Weights of a small transformer language model.
Size: 13 layers, vocabulary 8192, 2.85M parameters.
Each number is 128 + 32 x the weight over its row's rms, rounded and kept within 0 to 255. Layers, rows and columns count from 0. Numbers have three digits each. The size before them is the row's rms in percent of the matrix's.

# layer 6 MLP down (transposed), 256x96, rms 0.255, rows 199-247, columns 0-95
099:181130141116089084156137142152162159111114154118154090113114095158093080154112163086166114188146159159148128153172131109115149103158141111163135175089184152152107117124140128032190180149158190089096112090138098123109146093163105116126129069092152170164125117089107119191083083118092142097
103:097123114168143101092178122160136107127102076132133155100102145148081059191151170118121093094180132127076159119114153211102150114128125176094112175187154169190120115135117182098096116125097148168119202125124152113114117092140132129100140098140140110103140177148163109126106121177075051115
099:074136147133107072134124074126196163173138131095144171118142124086094149177160062148154094112109095165189112121108149098168083166145139161077166163142145113095138161124121181135133149134139156125164108134162108176099154166132099111084151086146085102115175110149084140161219105077137105110
098:115156142114066148105160106161176191092184114170100156192142122119159142168115121092169062122163118118156148158140110134142181103180135141166130157168079080158086166127102181118127147122161082170098106128116139120123171094160169169088135093094138114166173064158149139163124119106112066128
103:124127125103113116192080104210139111132106096108140072145147148092100137099117129155119119097089147143164139097084133118098107073135165162126098139068096133095121147132106171180132090148107104121056118089094118070114108176151103118100048111141103078134089140187089148083155073142186125113
105:143083159123148157146171132104180146126182128168061171164102113150106101146056111163158112119140118091125175110116161139158149150098145133190143119120126163133206177168113112154106133116189091102139112121154131137170130106125112019105060171081160122151123151080093123153134149131090143131
102:117139061170151150136144134133088135121108072116158117155156134144143131152111152123124053092084104146125093161131147109073143166107103073143049132120103144126137090112121136130087077091119123123117107127140121076117206138209145081110129134121160198123052145169152184148116131143125065175
104:135146159085121158158093126130085141140105080116135111123194142115136091158156129099192106155160147138100099164132133120153101187099176169171166113141104073124146116125174049128144163196163213134140145084141123120077100167131110122118130100197120143156141143169091137066099147115131144065
098:105126153086111088157094050091125168125156145107138145194086147124099162158180170149168188137106109145196140167116080134088068136108144147119139073137153125141106129129139164115105110076137147086109070160133119161157114114139107184105172111138105139116097167137074144121107056131134130210
100:094145192132093115121135151160145096078104147073099114157092131145128105144108155115181129182167099154077115089118115075049164090138105154075105086139179144113095139116095099101139162102170158127116118135118158124109125122145115171152098144116200085165192175117083119208117114099161115093
094:159180183147142121170096105134132156123084151138156107137136102171141071141068172152105190123142118114121106109121100173115198128185124061150143165107169134109117168146211158136131122120110166152200131145089148182074139130100116157076093108173097106144172115155105114105134083159100159145
105:167141154177144142099177103136139156116212115161151147125148106104081079130123189144145142159115107113107158137099155086105140140150105134133138113144171120025145134134160177118127157104106134192194137134147117108121176140131096076075160045107145148104147126200107068128169129139140134167
101:063074194150161106164114107129108094137156126120151108152097119123137205083145112177201159175125135160175117117090117158133154123099140156105164169102158093119152087047160133121163145118116060141117130147094128131141121184120099130142186156115153109092134166139173157109193097138121071152
108:155106122069121091089116121152125117158097141099108139114106057130121137102143112138166115128081094139143116061141044130153125116098148130159070189106110129148115154160064105225125101122153147116128107163228196151130115099097174115120114127136141098135130125169171155091135177142162108104
093:125161153124170163088131089109106136098147122141130129131144132167096174076104165067132066119193087087096115168152185146119134119146102137140099106070198133155124173110151106059158104137131163172130093137116143106152046081097208148131135103169161156109178178156116116144149152145133119127
105:133094167118118082112087129123148097169106101150151150065143071121155103114120109144109113166124134086097154028111155137124101194156129128081087130148138098166135060167083150108068097111139132221102098133151108093142155097114127119180106140119149150109101096126168113138130122085088175067
105:147136151126165084068169089072101169177115138074159126128139143102103121108165153098136105143097155138107168189106216141118154061093114154139196123133158134087123148111119093111143152123091110076150111121134152131096150139113097113074143070139122117107123057169131124183152205155102111095
103:107120149105154090127096154101119132123135162082145150233091147106101138108106058134125143110090128183119108127129110144205122190193114168087123114099118146161107149087133139104167121118061135120157144067119161175161133056087098122133165099138169126185130136143143166141108192148120093128
114:106063129152155180097115143131148170126096143174104052162085099127038126146157089130131124084157113176102087127085117163108139079151094140135036156125107125146108080092115101133091129134121122114150171083115147138088128077089163135135118223135102147137131167112178110118166135116119138107
091:144117112174128131123099135096042138135100120162154143103124093152100117127138147113128102130057123179101068180194097095162117091092144140178164170095130154201079113126194157118060114127119121087116152150121172108129151141174155182124097136189114141103094152132159102097117131136187084121
098:163092099098106151100095165125141119080088153110086176132122098138110084111079084144135110077151166106180194104098065159145160096077142167163158121107117123190143194146133083100157175111158134155138148105136148166133140118143096163161151124097126147085093152119109141110103077042168089124
094:111141086109141133103127130162129138151114114133090108126175097121074132107113165133134123067098145115073156204197176149083094137137145139148073143110098091132039092153103111115118134161109150133163148100098181153129145140120156160118140228224119120142095159102132150131115166093079140123
105:173160155146063126115112114174125144134162137115142110199124098144027093178119141091174117093170127096132135149177114114158089077083110117154165110165157114131138114134079140153144110122182180167169138099161121142147078176075119122141119119101171137141119167149115090147074121167175080085
099:068135107150117086161168170067141147130116114094106124117075152140124119138119204131165117135158096184110120123113147141076085125131159150150102123156097079094082166099151097136115132113122130105166089133075129089112100109114153081120134181181137146144197021113153166157089165142075141106
088:083137114110130083094191169092155130105128123123176152180089154155065099166141174145131147142091124186184115123154074128115149188113118062116136124168159124088119125100138141141126109138039114085130125077138164154154137135078163128105157084096133102136136175110078160139151129209123171139
098:103106177077160132149115132109168138131148179165105154119137144096129141192167119111051138110148057098155088177155135151162148143080094140156091093145118059167078093144167146123165059124118111168148064130077182172189082131121138109152170132125156117091135136113124111094146146153130093128
093:138098108123107078180152136075149153099177106088101128123135127110145137096136126071111115168127110111148139177164147125071229125145111181170117133092125076120117087127137101079124158104125077148161098079192102127123143118174092135137148159105070125097119057092133075176177131091138099109
099:132124088077137077108092107142150101143136113079117125090179083202141159133092099154151107126138135131184166087086109096104140128124120121134094185125132119109123100097135158145012107129128135097223142111138093180117123112103077112093128177121154077131108097081085144128155110095148136082
100:202130124079098166107152136112139106114119117126182136132092102084140151138163108194113097112120117142052143146094185138127114083182078162114117165140087111058080072173127120128118139152145157164135138090099188132162107088096054116137145180152106172175140143129142057148129130150140147139
102:156145117140112131157204140147136095114148097123221062062145098164130158135123100147103130068158080137176107081112147139153124093083125126085145107123158170131154157148090088098072131160080127180129169166157110134173094179122157120118143201101125152140123149118119199155172114133115144148
088:130155123082158131149154183169150119150092090191102179079138157137151128124124152113143111156108186143177113169173136167107109132169119087165155112123180128099097090187107183150184059137133128146130092115087180135090115162106169075116105138130111147117077158087130141061114090185134142096
113:139177115123185155166179116077141101149130128195179087132113116087111144114096130091118161131084215142131160155095139111148089124111108156168128056112147113069197131146093181128146123125042117110111066128129115177163147155090112113135117154185148155096142104120131129086141133126180143151
097:155161123137108081122145064143110116125158088116126151157096114127131142097148172173125154094177098104125181141179098185123126162103119129186069087118091118162095106114162168095132090082142165149191133095126114144131141078140056062141130116083143072146145135093092120064193119125121107176
099:130092153172122106101196158133105146167131155114109143065129126122149115098109153132138144142104154167096068193132191124136148140131166103093147191152201164174124124106126079136142123123121112102162114169141165193093140178115133089150136136158150167126161202145135116102201176174140096077
101:146146123105113122100076160123154132157133209137187093112151127120119120151120091135130132117118088172119044169127106143177146075142129110179117213187118172171129176138129152162103129167116171089098139121108117138075092108142132135139113038166110153144169137101123119095151095182156101180
100:154117141173173140115112193157070180091148139104134082115171104140139129146144049143114113102110087095127179163166143145190185155104105106141142098132108208107132108096079104115116106180116148122199166097069112135186161121139091088130112123151088146104134143149073113090164114108155116122
100:142119140134086125118164088125139143127090184131103113122111080108105069103143117057115110110153116117124120089091134107117052122130103199140125078094115158114136150144140114178132100134159147149165136066076125100092063101122093115142074100149139150140164135128184049117154100106208063164
103:120184139117090142173096093120149104121117084133118062102128077128082166124111147115161099120142090136129176130112120095168082110127119124119136113115175135120125107081110138105128146156151083105050106117129102095214122167098160098135128191230188154124158094146109145151193175095100102123
101:094083086133126099103095154143106107107146144133160123140079174101126143116126121125087158121073131143144089099120109112157118086165173098107228123091150151128116080094142165125127138100106146106132176199098084134137106178130100177124140152173164128188092132192073123060109046126121137134
102:126109098152107157150138122094143124126087135159096166149152085159186140091072149162114106119105091105131091145179147096180133076101113131122203098061039090101121143159088163173121101111159093119100090091128088111158153139092133124140086175115102147087157116182073148119137070158135159107
107:178115105097080126118078132123118083124083116099080113115184044141120129131137109169180139099074119138092126147098085134170177064164143117068162102098141148083074116097116135083112153107166132087162138097164120117150133137132127144103119057127088156139140186140130074129082071149084120158
094:068181047110131169094188110112152094173126090122133127158107115117169139113117133080130174168102111114100195111148139127110110111107133126130171130163132121163112154150135129099103096124175142114122034077147151135102185147152156099117146101120146124132206145138128183168100086041103098111
101:150121095142083120132177131081123147174099162148146150136119114153157108162172100136087117076085080123088130101145143182133102120139052113135127136072090143180115155135139120161176111106167182090162040111091118071160122112158141141212115154136167119129140099174157152119092063109130096139
099:096172117124145110123149160156105150164131085185124126190199112129100093104176164041166116127054115128123131188159102166199111148124132098144197135106122141160117132108149103135163153087142094147074130179144132110148161184113154130114156091170114116123114178132138168079172147137147087142
087:123065129158111071126154139087108172181074157106179094082105097126128162165194085175092114120132135119157135123175100173122105164182080100137155132104063127141088183154145138162135108076151148128141126117084123176116143107147168073125066124100100150107134173114135130134115108205139090149
107:109064129127127166131119078114161143168167158127152105114160141065089088073128145041130137135083159123090128154081139200166083117124118111141091133140115165158129066087111122128110105154192108147129063161137061113131141142151110115175109116133115098140118058178092127123192152129133148094
097:082164117160066123202116096133111140132147112123176091069159136096143193097125081138165177120107159172168132110135105141110174154143182049161146136105126148132134131117126134077128091089179110119154085146102181041125133108144114089107100148172120162139064166101134167101133115108115141102
106:074127153168127155146167230140132106137132103154130146090160088144161164144106097139095142092126123114065118202103108135119141146125164103085072123115064089126158142112146117150115204066145103160123135151130158135142105155146169157133132154131127158102175130141059141130128184140076056085
098:105098126113093174135157105184160140108100145137132132199106153103120140111172077084147107105151098085097094106134139146157168121103087110114189103093130135172139103094126148130165076053120148177125129135186127152126128161096094127186118102029149101140104077082132172156164106106145147189
# layer 6 MLP gate, 256x96, rms 0.291, rows 200-247, columns 0-95
104:178118133130132099096113119104197130139134116073134108128134111104146127121103166099097159144118089120156125088119138197187106065121083154170183147144175131076094105145139063126112125203100129189161144182129146090151134149071103141074129070189136105118170108124109098076147162152145115156
103:156119145149225088125141058115169137162117082125163057082101134121091164136167129132106138169150135142095160161134074142148097116124124128127080083074097131148131090125151094119167096097084100167140149102170136143125194123140155155109154162182101090131150137070122165048145147151086148136
116:110107062118103120145153052097114118195159140154092137069126141149088114118120149163141118157067156116155115166081098111093165141111129086123107137115168162113123105074217086154109056129088130106122185169143103155158129110120150140101149194087172144154082115157124120108151131146166177104
098:135172115115098135126162138152136162186094161138138062128117124074102169113128212102115156079129125088057100142150189174152125134119137097105122096107140119134155146141194137115103161157152130143084121096197100162095132178159052061143137116120142153116145099132195156130136112140140170184
098:162176090118116129143092174134154115124053144108141118037150140120109194206178179084075120151099108120149092127176064127122159137073139133053117131141106123093137107124160138071168083130151141113131109158143156152078091200153139151149171122148113124134110154144168110144155120115102129124
093:123110098171161070145139168105124104095185160136154108119095133139122122129132096112159103162147185050165180132125128132159184105186159121165112099142110221167184108176120169182097070153077089129085139155132125113181124118160108150099137142153154153119171163150114084156144163154114141105
087:125188116177166116095157169097184148173107100102162077166111071163141121123142123086084125152135173129126107173135105166112098128114136167184093099141138143121121093132145160141126154155124179115119152086104135105101114163207133070112171096208105178083111138186140162144111167109112185152
105:184086144059100146107076128155143151161141146130128158165116163132113110170201145160199154125178096096099116132169155145164101181144118148129122074173110082116151160133156163141114140131121103134157140179165196151178078156133086100128165133105107065113184098190155151156150138134106144149
101:176176172143150089132158109155205102097102162147132143141122111063096170091120080108122116128141119062101061089137105140056140105129107139123184124105132076104197104089138136083120143099146149141138104124095171141161163167152084161097123149111127127116152113118152108198146045104103124101
085:138165117091131094136142123140170142136123087144158136121040108141081148196212133064131123087077123134163148105133093106145151132123160109139101150181116123120105152111154122103126105128103059173122143094139119167229104140176135131122182116069150163077160147125149113085163119071126153130
104:154141129171070130068114093108128185184110106116175136084054101138119130157125164158146160146078076146110109127103096162135134119118111124162114129145119066130061124157169189152110111147119123183128072115163129133124151131137077139103105054076151122116122127144116234145080156132125111139
100:133159083089177095142155097123148148104159081155158101132106108161136113103160173120051081123139069134140099155127117128130080171111107123140023152146124125091186096170080143127155160125130161103201109110175117166100123203133099090137105134081121170086136141087084122111127150161131144119
105:117146163156154110144161163119133093156157174154089113128098069130095091092114154141110127148118100120131146061193146170121133143104152149200058109114162102132111127095201141081106136165117128119113138195113124081177148139136142144127082217116152119042133135156141145079119149093173133104
102:174184118191091158117146152155126100168144193127113131054105190135135144159173153088137114117137178107105083190141077131159100109086094097174139089094162170145116115121149080177147109106102134169120179084121097103183136188092130159125148109139102115109121182156162107107108140154154143087
095:104122142171098134100098147080126147144126113157112162129202060103078133100135147135146178089139102136169138148094150114187108082128097149164129124143132151083171085118159156143217072131152141130119106123182103120140075157189131135105113117118162109071089143207132086136123167143089070131
094:160116129116082133152139172182107125136108144151149130093093144158142116130181144136085084131156213137153125127128110074157102129116154108078192122209152140076099113142170089098169156121150143123152074120102201093145097085164086151158170163107105145098156112098171073100181116163100118118
105:195100148063075125136156116129116124093110149152107096200090073126108128133120141121140118123119110140127184105131148119143078099120097077135177040195099099058148157114155104131191106124123106125119160139180157128060080106140099137113179119148117081114134142092087074169140160143110124146
123:132129113125154062141155111161097187082109118165140104145115070126155109120168093080116095157141128161114131171198183173100140132178184182118101163083138156068138176176126147128080137117153096096120096129166166087102170095118131150156091125147100103147159150076118165155172152171154138177
086:175149155129101117155144156177141148130084197143122131148122127120156130141153111150160146128173058084177171133168145103133145163101108134177125129145126190125114150077119115177142152113142115110054149087108151163114118144106125171126132076189134054138132168118159095119157057055199150114
103:147083135091101135149171110098175182135097165129159140151132179146088094151155097118093141143155188180117090158089135111107168110225119182166117166121101104146142143126134181128085142096090150104190054132098115155102116146127181124126111068150106092112211127116124126124129132120113083156
090:134084108091137143105100077102136127097113108122145138126086115167178114121164151151168079189122160179195121139095116169082107119159151225150119126118066122118090148139198159073115113125111078114129153141112156160131082123144119143178125079106111155119108145129157186156120155083068069138
096:142086182128160077120102166152159123107120128113170134139107131112072142173182130110129125106109106127124133124202118096156111116115092153046129119150113073160153141129079107101105120110079117167089130127147065078163137157087102113137110143073160192146117192136093140105115110208154160058
104:115123219148111103156110135099134157115051139104082163071096156166109061085166184056086127155123105119109112149126065156102199174130130112166078116136140125157164167157115184105116113111118144126092117121101120131120143147152088110094093107135070067152163128135127123104093145091142154125
099:088109107091096134124065135146122195156101115130132109113099116143123149110153164183140166099122128141124082158159079091097084147185082149124120216174075135125155177114172127174096109182133123103054136141168170137122136127104185113115139147101128072144084111131075119072136129117131174171
094:099121153151142114098168073102172087119134106075105132157173116164130183142195144089114138193089141095152062168168111215168124133107143168086141165149093096094150136150156141155170098132124103114145183152144148166150128114118147181160087129176156092134143130160095125089154166144145098187
090:137132124100143161140130105137162130137140114122134122131112139126103114163185147111096202199136086116121118141183077143092105081151139107153182148103127114152158164159116170167136178115137118145138034159111129087150112146173156191123078137178082102095204126094145144120147139145034094105
102:124144092106099150158136124122114109156163203135140105137124141081098160176101140088099206172085089125109121180098127127140102121119112142130149147119099110124086053157176090195169199122083130151092107154097150071090188121082144074079118096117115158163124164107109133129117140124118175083
091:065154094082102091163120181131100102180149083130162105184103064121134134095151142104148074131149091149086133112085088106143131143103128102203078170162137075187133146123136121179124104123129101122092108192129103142093149104089109084160152134105129143130152110110133143190174180118163069118
099:153124157091107090176152113136113132158124169100186101074126181096115154189163143178120155084133137068135151111210150161057114144110126128142080146151094173135156132090172110119107112168129157120198163074111127133112184141153117091101132113132137123156148093127168092110118142144092172206
087:112174055085204104125190087182158141093157088161137095089102138138116134133171130144108162122140139108128120130125153109158144092128164082117103150168110131112140155108136144076130110089141108153148102132034069100168083114137138117091116089134065129160072117082135152141098216123120099138
108:108132117104083131155151091167118080121167152169195159155103125118124076140123159114047143162133152174123087114075134115121109118111080134088043066177132154118188148117134134098117160144153157177167145141136122098118104154145077120082157182186097150094120082121125083108120103177177125129
112:113128142136116090131155072147179105154114158144050157106147129128104114115142162086146138093166170117149152127150118073118139164184169178152102122148131181135151157086161140173128164076131082112127145168096133164157090132122134100105198155158027112126145122129134073090047091122135114093
101:181138189103145165098135106160167203120082151086106100125151121141080072165146130125152122180069088107178133097163141104160158147148150168172171208170105098124054162172158177117100157118118120117144072081143144156168125128138165179135152111116139106126138117113083124124126122127161138171
095:157130148167094069135186049163095144145123050159131109163039153120168109157095151097168125084131121123144198143166133178142143138154163134162154138145134107107063113198165116159148125130145156150128139132118127135167139175098132160096094103092145113091161108118131146223113118134126138131
105:122151140149099165105124133160179169104148074225170147175128100112110158090140093145140225101138116132184101124126080160123124158145150110130195143126105156134155135169139095085153117159143138154090143067148094182107105142165102092134118044119125134123118139071096136192104107127125102134
108:109149176081099136095223129167082114118084144115183107128123130129132091136176120136084160178171145155071066099141111097073157086125097147123129149158159211074092149143141070110124146085104106130138078148162177134124088138120109146131206130163112107105146114142124083146122141115156128151
102:076128120077116116154143142135142066100162146091255171203113116122135119150183144138112154171122140090117106070132171125119117071162126142100118093162133129153134099089158124160056108102129102084122134123157111119112107166149123086171108158036113120143131124112118108085153169118103119125
105:140094137107114126119116081064188164164168121118135120099121158159090104145090112102105142113146182139135136107145119159098195164132144168086117180116120122190152174085188111064092096090076134114154208096102102150088173112141091163096141131100166145130093149081100113104109098135161181145
100:144122129119157136088161131139128146126065166155128099111124161171077159107108182173093127065100161128167121155136162126170076158094153135106183128143114179114143133178155140167137082055125119140130183115172123141128052114138147118217158115130160078127118157193115144185132111172125094136
107:092091146095084097075146092051170164047096189103151091187141139121132094137095110128110156112127082094108076119152147147137143121125132161133078134088069154142141075135151155130108077095152097085117142093123089112090163122080158057147114115082092149115129179110097110098169156128141144124
086:137133117168135114109125143133145170151128188096159176142158118177111133122145095145183098134168159174133112125133120133156156137150147133135152053156099163102119203114164095160185151086116134095159167168109114162097131176152134113232125149129160077162091153114126128145157126230140092098
101:150120098091093110069129169129141121086124162152137082150156171072113134195096152148109144140136183134082127113127146164096114119061035136104175156095068127128172100110119111158108124105111097129148142133120139126185174103158132162089166073133120142124135185074137109180177114156063108107
104:135139168158089122049143128180138153163136135136144114150203113130161059088119132168136171139158104123069191125078168103195092149138105116104076091155140100134104099129123133124113083117120150079158129161108110183176165100125100049115081129085105119137178098107113141137176140168135118141
088:127128104079120105075136151165187071139071103127139086100173080176132140144143079118142086118157108054152061131097072136106091121150134150119137140118051123169132130142135128164148190124108087185088113112082109126157154130106107139117103121119099084157175119150111145136139124179146210173
106:112109178161112137090112078122149116159138138122115142096115154147069072080143126100101144204105094083103070111090129190079138132181164115120103134078090134105134080134135076133079122180145125148122116078156139088085115194115127099092152119085063156150167133197127139133143125109172137092
095:106167120140104083097125104149103134140163124152093132103084139140108099068131163162130151122159152113141128107176071184199136068032158094111112149126193105131107119129160095117078097152112164099115167160148100111118137141102122079148125141064093115211117124145165124112109118180156071092
104:173102140152142137110196132160172133093172162086122114135159162164166113109144166141083125153138163151155168157162128150162084101123084132114125141106105120074127154145155072118087134044069158126123173138149183154113145119166118184141204074146104153086124124139146089107152103158152072187
108:140133082060099078070108070082118156145164127108121111124124165136102053122128111123137110156097105082124074104119109158157158172151128085216109161132102187088109118180150110140074149145104091068144138088195116128123160107110101115110112093109136116125108129133049103089124175134103114138
# layer 6 MLP up, 256x96, rms 0.269, rows 200-247, columns 0-95
107:175108143081181098089112118143109141105150068170142126099100104098148183150040126173166096139137171097054107139115188168131141192101071146116097144137103167174144109150139143142130149120168187095166081087136117180091136126162104158155110144139070162128118103140117154162128173135135109108
087:133110115078132145168109064184106099151142101128101082123066120146178114086180116158111110142084117100185121156120149102137108109136104074122065174125130162100105163151107084155146115116138131129143094164143140182067161091206073157130182143133172132115145146118129128137098103062129049134
099:135098105123103128096161091060178080121087053133105087163131123120158134162133192133114134191070143158129045116133112160124071065117107104127171092078125143163188120164146152141139149154101165117121132082122142156114128142118104128153151178172061147142139147094154053132106131143150117115
097:104153111086158043139132164154146076091091117133131111219120142098098134079085125106111133068118175087125155159162134166144096116105122139147157109136119128167137104129101126141100143160122115145071078169129096144064139159140068137132019140135117111081137136092141187168179129131132133117
102:106112194144175084144103147086095090181165111109126120136092132157085170142120131127118086162117134094133100145065130160102126104138119125170176138166114125100132072133129071124120130123101154050076152119150134088132113115157079152163101116162113119075127070135197096181169103121176196179
091:061093133140101174088126147109126121168171129130128184172162138162147127109118079145069127150145166102045094086128115101078183157152153090131124094179112105116170130136155144089072074146105137154147134163137076112101147064143114115121173117102179188135128158146144157178109082120165167111
093:079151096110029166106154093147128180116153058142114134107173118096149066122124124153188140121095096149141169128126133114150102137091151150097145175116153108094111113071112056074078142159145150139087148086147124075051115096118153151133127144150094162159138144127154095086109119123130117062
101:056151131076081088117105100131148072149058117158142086179141146089128121072159101168132187125140109176095078158129104105125086181143138112120119156125144067138105124130071125149091156138143100096129133082109120135173117141105133125119142167072197161154070159112106090094117136171178171140
102:134221205147148124096168181078132112105116107117157143091163126139124160129098121153124113094120145141185205113156086098150144125170154148105129134090129135135149121156152095113066073096158114115194083169151129130115147132091153175155158188101149132132192213140159095125118104115119124131
092:100139164072132124134140101118111161139174127145130102106173098100129093179085084159116100094169090133067196124113180178131130111167030037132136146117170137110110191131180166139142146140147136158118124089161140124156091148167114151162118173104111135165121188134154079114117151152143142101
110:154111131094098152083106077075094147137191120174182076180109127106167144158163130127155096094125113179173173178188131144182142083176148150160172159138207147109090120185166161152108173077113168103120113116130132151092163167108123083168125155092146116112148137130096122127112158132130106118
096:182118115175097146134151130128165125099079185114127128143133090142094121206168119124086106090100151138153079134189141129127108129133213146179131096113171182223092129190093132145124117108174124113176132118108079079171121105179133114141099109097120108096193126100132130121113132122092090118
102:133170077076142120097139090134121156185186111164132139095137186113120056121121131150134146118156152145122105147061137092114135115108103122070190117132160150123113109112196104154167153167127097098115163120123097073140116164145111134183137110163202144209113125098130047097159095145162146117
090:152076173167152187134133110097111087071147089154136123122072136069123097122066179160110115125150045101141098074124140184182134170094160170088087128137125132114142107166100136091108067125159129134103162148103153152101192112137144126168112168144210102140159166112137125143129115114114093133
097:127142174158120099127089145106136128112195100137134141134143099105128102159140105138222099155114092141123177105113147093124160088132121147056185180143160194097171135121138100107097094174090143118149101143182091189182189105174139114149177131062114113142119130120099138117076156143127185127
102:078154187111114095117140093122116154134118117076118099165141139139173123132148112132124116137131112170189228112105108127133149090176144120130128112101132128114097149191158102200116072114116129126094119114119146137095112193142139150079074139135208098130146169180095194101183146093166127076
102:133087146134159124141134139152111163209097135121101090103201189206128156154156140144104171136145121126128105122116129079095139175112180107146117156139141165147133176110142178156054132082083132140103085125173143142100102095181091133100108122176194140130108146189108174067137124120088158126
115:108093172112115096129134125188125119153150128103151099109116133092148092128165097144137104155127125085185190102151140132125149158142119182114149192085187153048147104141094141132134130136052131108089175114181203076103132085127139119101087111147115198190128134119098095088083086135158130124
089:145091102056123108164155096143139097109137110088087158156139100059162134110120140147140145140089063122114123138077117126156150085161168146137169122109064159092127156156061179177161143102135086136127140177112130160173149087173151194127101109114068151185153080146079093154116164134145125154
097:108186147197123127112116147095178122109061091163118149125138107116151115079130117067114113126118127169090156112123101110140151120077146093153133194166082084099194127099147134155137145124195136104141145132091160126088155153093179128097122107075159135011150106093137123106128162173136153144
104:178134104123173101135145134117106136113192107146129154094081216126147166127153114122112164154126144120212089149116108115221125153157086057056131096113129145135175103125154165142130124085130102067097133126159138076099129085087133132168136064081157134092120132107103109164112101132141161116
110:156151154147082150100114038097119133116137160157167138155149153215169127185130097053164130149125109105106132184109141101162145053133101100108110088106139080151153175162142154104139173132070135147116111171110173132160104184160072118091124112148098152129103118147133153096166112101116079152
094:127071131100168113159142235185188121048108179098153133164100201140121119139182092115119108121099146118124153110159175106112129156135140139181107128102156158129141113121112189081151130115067138163135135174145149048114145136152189099110140130150129141115098112132139115152153165132071148119
092:098183148154096103132104124180110083128096154133126074107102136142124202134141100096152160083215115143138080162104086166144141130128113139125075110126172114122083140125046184090095165159168150150119143099154122063153099097125090143090140144112082143127118078057084157124139170141144124109
085:171174152099154130159108140130099092053150135167115100116147160115064175133177051098107172080134127104117131153114115128110149121117195127147167163090139068115121084134098119124154086161199098080124174091123135127157148133078117133090115150122149132156176121146181112101102206171162140113
081:114105185158098164087110099097087092139155138156112119227130136142088119142116111094082158104112102129154142215087119161136162108132089161131194139113147142163079046126163110180148182154121139084130116132150150158083104061145117081143179151082176099150139141127130130134132116157122154131
099:114054131104090083130110110174132111135148190058104141160145144163124167066120123074094197090158176125121127118123170074121170170124109181164176142131118128126128116119137120139185094121134089119145107186114196154144134139127104140079120097103066125168115118163115094042133124126153134106
104:063110114130165148123132171136177099132154171101127105101130147091119061122149060083083134150096212151076100126107110104071111163074134150122089141110136167104139113144155150164082084123156178122165098090073070101151117151105134072085106090100142159125125156140152170122150083119115138082
101:141149096168142141090120124137074101195156143125081163153115113099149107095033094122116147123131108049128123107084090194178123113096103171102145133187167150121126170141176124133145107168176154103144119116105107037150080125124062158142111082109125152140099136090099154112104151129145155108
094:096134069072136188073163130173120212113060105157144098152110149108112124108168132154132127161143041104105151045147126098140168108116157138118121170122124137165106144080112166123160158044094151106107132132153152123164112132157166181142129113100131119066174102144132132110122088102123134157
107:107102168128116144128162128100089111162118163087090154125112157087116074113131135079108142086118131133114061112144155145153164143124090071115153136103123179141124205120139133125068159197144169107125092120124140152096128074143136084101165112074111133133136142189170130162194082158157033162
097:085073107054110119127114137071107170066108086145140106136144144097163133115150138119153094166144121114118114155139128088126132070113120165109112089117091129110157149098085091126063075154081131074154090131128173171115116041183103106130148141105111140157177116151131184104175124160155053113
106:142137111164137118126144138114185059158131126160162101125109099121126168107133133149082133126200098127151094123094147079118098085173124158120201169179090104164114082161080103141115168136176088109151125147098147161092188083109095158145115108085149132226155107096101170154123161126141075131
089:154106118093127109093120139144141097187058086112131188043142110163181129135078130136106103119092143149134097097119148123096121151137116183109127161156105148191171108098075146106096198124144124093045144113106143069179151124088132121160097172128168182139150143173124116151175099161125125120
098:208143144155113118136108145161124122127130143094119093145138211133111133136104173117147143107109098148151112075155143155138092112114124127165112145180116141108128096038161209135145091111132131105108134142091184189135048158170096117145154091166149095102133102146093106095173098204127080160
111:126080081074161157163141152097101138140180213131142123179102173128096214116106123148145148174120126107148141063121102165115161151094150146090136123143108065115112123130084129069114061154109181189082052147148104107146107107142158097094098112104116125160099130112134117150106138138114172116
106:145117153070144186069146119119118105132170139167098103122134154129086066109107126114124100136162057108115116137135144139059110125125130158125132159178064138139149105068150133156147133082109118135133128165137087111163131155078186121144160119115099149155183081063187157143093202199161146153
111:166134139099104116127154102049121103133152085137109122144141131135129128160089137149122087182053196103132138124118138107111119144165095130127126089143175077149156090088156155126140107207060142115177155192170124132141101087057136142127184189143178134100131078112167133173126138153120163092
105:123141159129170049148135141104152090107101159102084144133154124073089092152113133202143130091105153117125124154133164098156133148176066091131102127114186160109157126183118109141135088213171152092163108113117202119111162122183134157192106164121163087165136105170098094129146108151089133154
097:143110122106111150165157088122169077106116090159137123147146131121133188102091137133103138184141151117200133165140057085067060115127153096135093142080213102133158165142152135081174155133111159130108113127099122165126130091094136146126130198113090141157102077126084123143105167141115067193
090:164135155173125098111182118080119133148160119098127137098155172159130109173149084067080088094190101088148108149108195109132155155152145160143164198125077112097109160146110123167077180133108153166064143133162114096081160144084158092131137140121170144087138111119094174092154175092114137169
101:068126101093157124044184134145141145059135124109178086126114137137131187134095136184074088068146166133102143092113127106096127082089148136116107162135146142115108122138095122102169187091170180131148111100099116106091111153173087127112119097115122114070090136101176076124130073167066117133
102:185142169177154133127124088136120101112122124201115112123122145157134116161106086087099168122169103129132123077134084128147118105178086102144097175223136104045111116138112097117162132151085111117074143082085131115132166117149172121066135072085126098141073154113201126156123102121116159152
093:073168152133093133086088100145133135095157122079061154134148151103130126183190151136150118108034143139101121126144102163086074117135153114114111186092157159143106158151105148112191091089118069118106175148113195096156106108091141127097145108139121134137113153173102144169108178131086068088
104:087103128124155084170160134185174171133218118122064125133070154129166116143137106114152144098140111126111176182132113120099181159153138159098106091090125114185122091162148118175099140166163117177101101128153187115120079179071175118152109116139116154148080166110131150100089187127115115168
096:084129090091084124149068124080105155228151124127145184120081159157096138138066148091135119120084116126132169133110179147116143121166132111156132153103144140092145041146160065129089156143163155120121144151113099150146070185126133119141105126141112145085103055078117084126107149155074154124
111:209141106177065119070078118143173151136105136100071177108169066120169145111104139120154095115135105135134076110142094126112153092152084112116123118119120077114181159100152178089090104113113177097135120116187176180187166131142139086119142102107129113162138103067146119142083069148130129111
104:147159097120182083197156111078115135107137143101078121159157098101100085131107132081126096119129157122110156051141096133153097096143119148181149150103130126188112139114155141149179171132138105099205101089161040086158108177064118110123153095092160135122185123136097116111138171108095110100